config = dict(
    n_head=3,
    norm_place='pre',
    init='normal',
    decay_fraction=1.0,
)
Each number is 128 + 24 x the weight over its row's rms, rounded and kept within 0 to 255. Layers, rows and columns count from 0. Numbers have three digits each. The size before them is the row's rms in percent of the matrix's.

# up: layer 6 MLP up, 1536x384, rms 0.0442, rows 468-514, columns 0-63
# down: layer 6 MLP down (transposed), 1536x384, rms 0.0405, rows 468-513, columns 0-63
up468 100:170152124135110130184149169165108138086131118144128169144134114153119169148141148142145148122120124147130106115148103121093139120131196085103120108135098145126105133116155110151123112100129149
down468 096:147121140118119165127109157168142111145144125121128138119074095152122158135101147112142118088149115137134097143120096178153107087107122114125145091117162184168135122119124108115084119162125140
up469 095:173131127128132164121124162170122102113122151167136127126128120143100153143103181086092122121161180098109126118157098093152103097078165142117123144148122120113108159122109129126141147083139103
down469 094:112135098105108107102096144096158135106113177137096133097153120128126103149115115169127123121160158106127106140123100142095124146085153114140144101106118134185152172141124130104129128116099093
up470 100:136132122153117098153143144174122125126143119097143121093113133129107150148119130109136117079175169129163194123156093137103123103154116153157121136119123121112113165159112167152144150133101140
down470 101:118139123096163097147151116127132115148145108125147108139101122131116157094126130161136155150128093122143142122107125125103109103096111123152059107116107101120145104154127180166125102108118136
up471 102:138123142165126124155153154119112126119144135106166126117160130153106111126087131109108152132133190113111127059103098093088137097066146110106134115140115132140133117098098165148160157146129160
down471 098:136112154137122139101090132135117078127134104104132145073161130172120105117143098137122132154143145164134111123113148126108124097106156082147134155112140170129134115095084141155129129126107116
up472 088:131125143093114169139141112112100136110146136097159087114143135127096139163142150159116124121147116107112109127140096105071119153141152133133146139147127112115153176152116113117145168164180144
down472 090:150147155171159146134116097114129117115149122145083137153108133139084160140148125104098153112094108085125120100108123102136138149117104133137108115131171192145150138132096134122116111127095147
up473 096:112120174158115134144156123135093122123107145130173177166136162133141150114112140094119175116140092105113113086146125144127115146110110172100087184130142096144154143131149135125119156073117140
down473 100:120069134101113131110088156078115148137127163131138129163141099111097124128178151173167135095131152138122144101174142088139109121140136114092144173120130087181103108144115118130151162109103146
up474 096:139117163130111111126137155137126108088148152139143091114088131161092146155094161110140122177106147116130118102126137084132129087124153199099150165089153141138093129128123158114111151117129157
down474 095:108100161115110132152144105150160078115133100140117149108134152091093128147145113134090108153120075139121160124136142145147112141136137143115116096119131142121137130118082129107087097122121173
up475 098:129116135118112154145122134139141092162147150139186172160113125141060131142160145113119144121125115133208111109133145099165162136126124118178162128132128151141135087187117159125129108148153153
down475 096:119143136166122102118152139122148140153172128099147157162098119128115115159112156131147130081125102111141121146105088177171118133139121144114123146101117131102161080124168146118117140126178135
up476 099:169142129145120119155175139151113112069119121136177101118127143123112133140134119174156164073138189132134157126141131087112120096147137137111116120139112107140150142163104154113089149093132179
down476 102:133106134158142126123110119129086117132163157095175088075103103161130162148154106123134149139121132109135143152129153168172138127159100099112119110130118122158141144157116102151145157139151105
up477 101:147131122058094124152128167117119131101133133128116121126180145100088136153128132120133184125146184079128132121131109122137145141120154153097148122139107103148125168125171111160144126122118179
down477 100:151140115121115137150163150174103141116174119124102128126136133151128113166124129136148108133132137130115085118100169147124123139098128113114176116109138115107142091106123071124145092109145147
up478 087:152142092159127093145140089084120127102115123161114102141151137098153113137147103123122093129127131072089133125114140145142180136114146104137121164093107133152134084112159141125146119155177087
down478 083:104112135089148167123077153143144126151175111133139117075068162182073175137095139141121128123111122159135123130125095118129089143122085126119135101163116111120137128141112094129124130138060158
up479 095:138116143125131141129111165178162106107173103111150135110127179090114135145114149111119117152121121114137139107127103076116130101118123120149110146120128104126096100124155099137099119149157107
down479 099:153151142145149097140126133122107125144165118165196112107109103125122084056104179140114106155069121147167131117098116117159141135126115188062095096144130085169109131133168133131116138108128123
up480 104:142106130079138134085123154109124101128134145116141095153130123157104106132132157135091157169124121158129109111085077075141122169132096088149096140113176121146139120167095091120123135135205127
down480 104:160141159150119174099088113148109095039122160164127170132110134148089107144129117115164164112149054136150106133149139099146153098120138117076144109098138150135136135137093147119129116109079131
up481 094:145132181154131117138108145131112128116123142108124094141147157136114140131177167123117155124123136139120138107081126079124111134104181168138152121129114110115095129114127103144087140133134193
down481 095:137150061116146111122119144109133190118084144147129123105148140125129133064164103133103109116081131136113142102141075106129115141117119173180108104122122121121109101160103091148147149148140118
up482 099:118128137153084148165117109117105105095157166139135110131158143062131148152140143154141153131148126111135111106162151141121160123098105155140067164136111135104135130112114129065064148120137142
down482 101:099174123121153151168114116127094128140086153120156132178098107146122113116163143119143112051106165145111138150202141143145103138107145102104139149124136120082153095118120166158141134134145072
up483 098:127110135160085159094129102189130094098143168143148103184136131135132149180110143118077153152128122125104160126173154156145115124115131088113168116120134179134109117154147148096152150101116104
down483 100:135103131186107182081130118098130140081122143113131103088121127156113114139154118134127075092176145140145132124133108120129138141091124138121127171129143110096133118129102102086159190121142119
up484 107:126140156144114117143094129116118141165097173125155129186133166105126120136126157167144144139137135119146139143079135088152111134132160106158110119180126123116092157157117111111117133151128154
down484 096:111155146104142155142120160159125098139126161121112156134080136141141103134120122108112127141125108134110164158112136144093138133088112125166168077146124086104122145102098091159100096167147125
up485 086:123146117129156130128112156188120113110139117119117102121130197112118148160115106140083154164114127115150126134108163092102110119121142158150124135109130123130132108112137135183100108100139108
down485 091:108143095098134126113118155145106116108113082112063142160081128131124121142121150098107111149100133125123121111099116115135146113126121098124157146113116126149131094099159119125126079146146128
up486 101:123112126129124171135125134166140142124115130138160154114147155128135153167132168212163137150146097135154128111154086146108151123164129137094152161132073156117120122153140107076164134106162140
down486 103:115115137142189139162088158123174087144104121107148140152112145118116082139119171136094141108131129133153149148105124142109121117130135129125114140153120137125134095117103111155114107117154089
up487 099:173122173141137157114105137114097157128132185107127120125124112122078135111107148123105174109142139129111131103115126082133125149088118134144084142114112116116085133171108137141141111134159129
down487 096:098108147141121104123124121113133090135103133123141153150143110094086135065122127085083165154125071126119138087101178134099104136114119124127133131153095105125090130142110086123154134145107119
up488 099:135151148142137113111094143177146116120095164081127145119126161155125142123108173152092127125153104169188130115136084132142115125113127110185153146147130167116065171119153105155162137129096164
down488 099:109079133139155091169080131138141139178154093164133157109137172088158068133107082134136120114139117087121131147114122150104142132094154152106125153172115164131121121127130080142098105109160121
up489 098:160134136107096118131112152133130117123123144135141116155148123118127134110140168138126134132117142103186104098115126093121159168150145105159116127165129120103101147101130151115135105163135128
down489 097:108172137135148090153141152141109059117131099138160112130118076154123098122123116132164145099124145103131178131118133142109132155120152102127194149104111113110142153140135125174142134176105095
up490 098:144142132078131128094139168100133154114161119097131104128158154150102143126128163155089128151113143147144135113098107096116094137108113155133109084154155116109131103185095133109137123165166161
down490 097:126125121146136155154108093115114105101122127084145133115123167122135093102147139117149125110173121089197109100172103114125148111116106135121099115107147121133135104141134165106151146144053132
up491 104:136147129171107147163130132135115108122115147136141119149133112105099116147150125094076147137143130140185156100153140111160103113102122158120126146128163107130117134159125129113153161109184112
down491 103:126118155117137156149103121151114105145095163114128158149120167105141115133158087109143133132119121165183125122121151140129125123099107171082177122147150089089098169149118114140154112123165128
up492 097:148129152132132130092094136172105121111120126111152170137120174125140128131130124130098127158127126135145162123103112088140125100164157083092078078172147088129092150105113136146142170120157111
down492 094:111130136170165147124123155112100125125155145133130132115094136132123129112143138103108117163111171106090141115148150132113144126086120161078140133131137093125117111116136118154164096139134133
up493 107:135130142110110143132148114157143119174123145079146093134153125148127098138091114146056125123160121115146124090108133132136104166133133139137145135212159169145145128143130108105131146129131113
down493 103:137113157111128165075114133135139155117153120119136117164109150110144077108133078118100098135120113105127139119100124131107107131140105132099139141162111109089126113116139146092126115106123151
up494 098:130108169116134135058124102124146118141128138148147057148137147095123121132110111126144181121114158086130149122133097121121169118105179145121116093125163114135116157166143148155105109092107117
down494 098:151148120130122158134077131107133150143102115140153095124149142154097146158132128142086150142154112137163111102147126138148138178118136130118128096101117100139146157111104124113138092082156105
up495 099:177132132142113125084118188094141125162131114139115153169142149169140175155126150125149133172141154125133142117108109147142135127124097134131150090122115162129108152170130116094113111139182105
down495 099:146075169124089157102116177066137093161107113158121140125087159107175115144188137124183124115122130135123100156134127129135120093126098091132142094118180144157133152152137103100157105124160084
up496 090:140114125156112135091115139161142128177125149179150121155142128155071162142142119163157131121120153070144149133144116088135130110102115159154099109116144169092113128083099143133099102100149137
down496 091:170135130145117140105168142137136117131124137144123087128122106119162105149130141138139102091123111190147143081156116141133159140145092165110137144131169086121134118123115089117147136098093092
up497 093:109149201127116147129130144142165113128128089146127155132130167125152152142121127118060146113168143120099145125112112134151154087148128130164107165166152122099092147139112112131122126122142156
down497 093:117184105159145149129129107062151149090106112110145132095107138131103156134145143104125130145131089104117122164120172124149110107140150087110107158093133100102110154127139131115113144110116081
up498 098:121112091094136087118148136117119131110140097148156111150167139145157097141112164111122097156113140142148107123115071104153110132166123113158107121177116138104127147141172124136108126136137139
down498 099:109121106186111099139136129161103132102114094119105129125096132104131118150125117162115151155164108122146140148199161158158119110138119132133075103124146144148143126116145129156120161103124154
up499 096:111095127157127161119132136113144088127145125114176113143162153115116166149140155159152124110149137146167184114143136093120163152097131111117106149114111140137149128129110201099085170140110132
down499 086:151178098114158107107162134128105139134141104135125130096130143113121141103167125157143119122118144128107130123113121148110109126107115112140123126136133151127127130087094103157166118154152095
up500 096:120104142130118154134168131146097054155189126150128115107112143154052145142141123085116146100120160126130154120167112111111123143142158120185123146154122126100126114177129145141157132131152124
down500 097:163129167162123139147089137160127133102124133153130086123072097147113125125135170103122123129117087133106127090131089116121114087108127144092131136132143128075109131103107121121168079112109108
up501 090:146110155117126116133131182136136098128109138166122091150128106128096153127140193112109127142124136126138088123106082117136135139117112141117114125137110081136134094148108140135156145130101141
down501 092:161142155133116134117145118164100139124118096132122153169110117100119083109165103150109064151110167117126152135130120105143103159117161127115125091143127108132155168105165118109153134093159074
up502 092:125133162158119102097141095126183106123178097139132138127122192157136161136124114147141104150133150076106114039074129111110127156138131134189139132116139115159107167145128143109127131161160129
down502 096:112123102094127130126125144090147155141072089133170152139109129142144109121084136112152149099094142142127125100133123131122162178094146174131147162146119145173166152112110162089098116144132137
up503 113:131107112115180093138143119154140131114110100120147124129177158105103118155137125087068195132163128112183138135137115107149135156131135122189077155170137129160135131108117109140114082161108110
down503 111:122154137173114107159156124105148124179178104145123116134159143132095092128135107104128151121097129067124137098138090137131110129163113180156135102146125107100143108123113120146163131084103124
up504 083:167115164080148070134159141112155101117145122132169160162123122121115149151147159141082151095115159147171107102087120093132076112134171120124106136141142097143123143125127101127112125149133127
down504 072:114131085136141122130149130172154126113087091132142164109093145135099134139106104153145153150105110161116107115145104164107112110163150126141114124129097126100159158108115106122100111150146135
up505 103:133111143126120086124093150139147130133118134196174136124134182175154116197093162181096122117173119146106122135096098146146120131145098106127156114176119143091137156152119129136161115152127128
down505 101:094106095161146117108136113148132134078131112104077134148146131117130141130190136195135123146135123150129133100105136123152114119131126120119104125118108159124098122142151113141106139136117133
up506 107:147139108130126133125123118126161123114118090119128066097097098164099167161107136101106116120184159152104176123123062152117139088131165163141110158147162167130145167141122150101119158080115146
down506 107:097140202109120100165150097122142083119139144144108098137123125149125116103130160123120140137151106127107162153163146132110079119152127105082169095139133134149115104108143157141130134155122134
up507 095:111145107146136136121105145140154093132116145104141112166118125118109148153134163129123155118167128141141118115129124140163117122086180104169157141150120099166110120143147179158081141107136117
down507 093:144113128114117157132118158195151134125125081142151135134127151125119115096110112095140131159101103128173157160088073118131154114137107144077149102126167119120147138123094157142128118143141132
up508 107:147103156087127155126082152127115100110106147152132101175145142109135189130093135131138124108121103117111117108142092131135155166116133097104138100136118163128135128170116120134117167091140083
down508 104:127133125116141098124124120101147103135160163170112079148120120104104131091101134095079120109135095145080115134144107148150124107133071131162132125117107132129140130105093110167113108138135129
up509 100:176119123136122102158156149128128149157170135124165122137133158101139125133144136145138122147134129077146120087152114117149114125100121130141105108172145144180142171104121113102111157084132125
down509 092:157145102147134135147166137166156151088119136105120159135175133093114172080125073109124136132158118156136113111155177147148164146107129131129127117154109134120125098112124152139112110124068117
up510 092:137100135137101099126113139094117128090151139101139102108122117118121138145146142117140152136114132118136153139123126113134116112117180135104123118126094160145149161095130118151122087102173109
down510 091:130129098106137170178112087151065146140112118146154117098147126111126106150166145123126158132137154152125112167126133130102148143138132135097075119129149074150139152109124110159102138134095093
up511 098:124117115138142112144092128114146138128173150203117120135100138113135137133098137141172134119142124102147125105101144147128138154064140121109131135108101136161096135152115128087106125139118100
down511 098:102113112125103169141104133145136141105106093140121087182101132118146127128151125095123075133127121145155088108140105133117138131088121107146112127107109133150131120157152095128135117156102121
up512 104:113138153151133136143135124176113132128121108128128162120136125130113159168118145185137140118178160107139150085143110101138133160119148110138135163132117128103125110109129140157152132119113144
down512 099:118140084136097132161119115159139112108114143116112163094137122128124119139100101183108154112142106133149117137087101144146127160135134164108114116150146168125092166159131149121123136162110179
up513 101:107118181158153145151132175133161166117125124135114153126131120130108097140097128132154135151178148076132124139080131096137169128124136099134089141122128107090132151150143110141186085111089138
down513 102:111143142104139167101119129139148107126169141158133115112121103091148109108100159135117152141121136099103095166131156062115093151081120081163129128100132109155117119149138096114137088108123137
up514 101:155118139156135175164167125153185133160151136129143179139209134095119126155117146158149162091163114123119160101108091119138124134149116115118148134151120128156156116126126141118120086138139113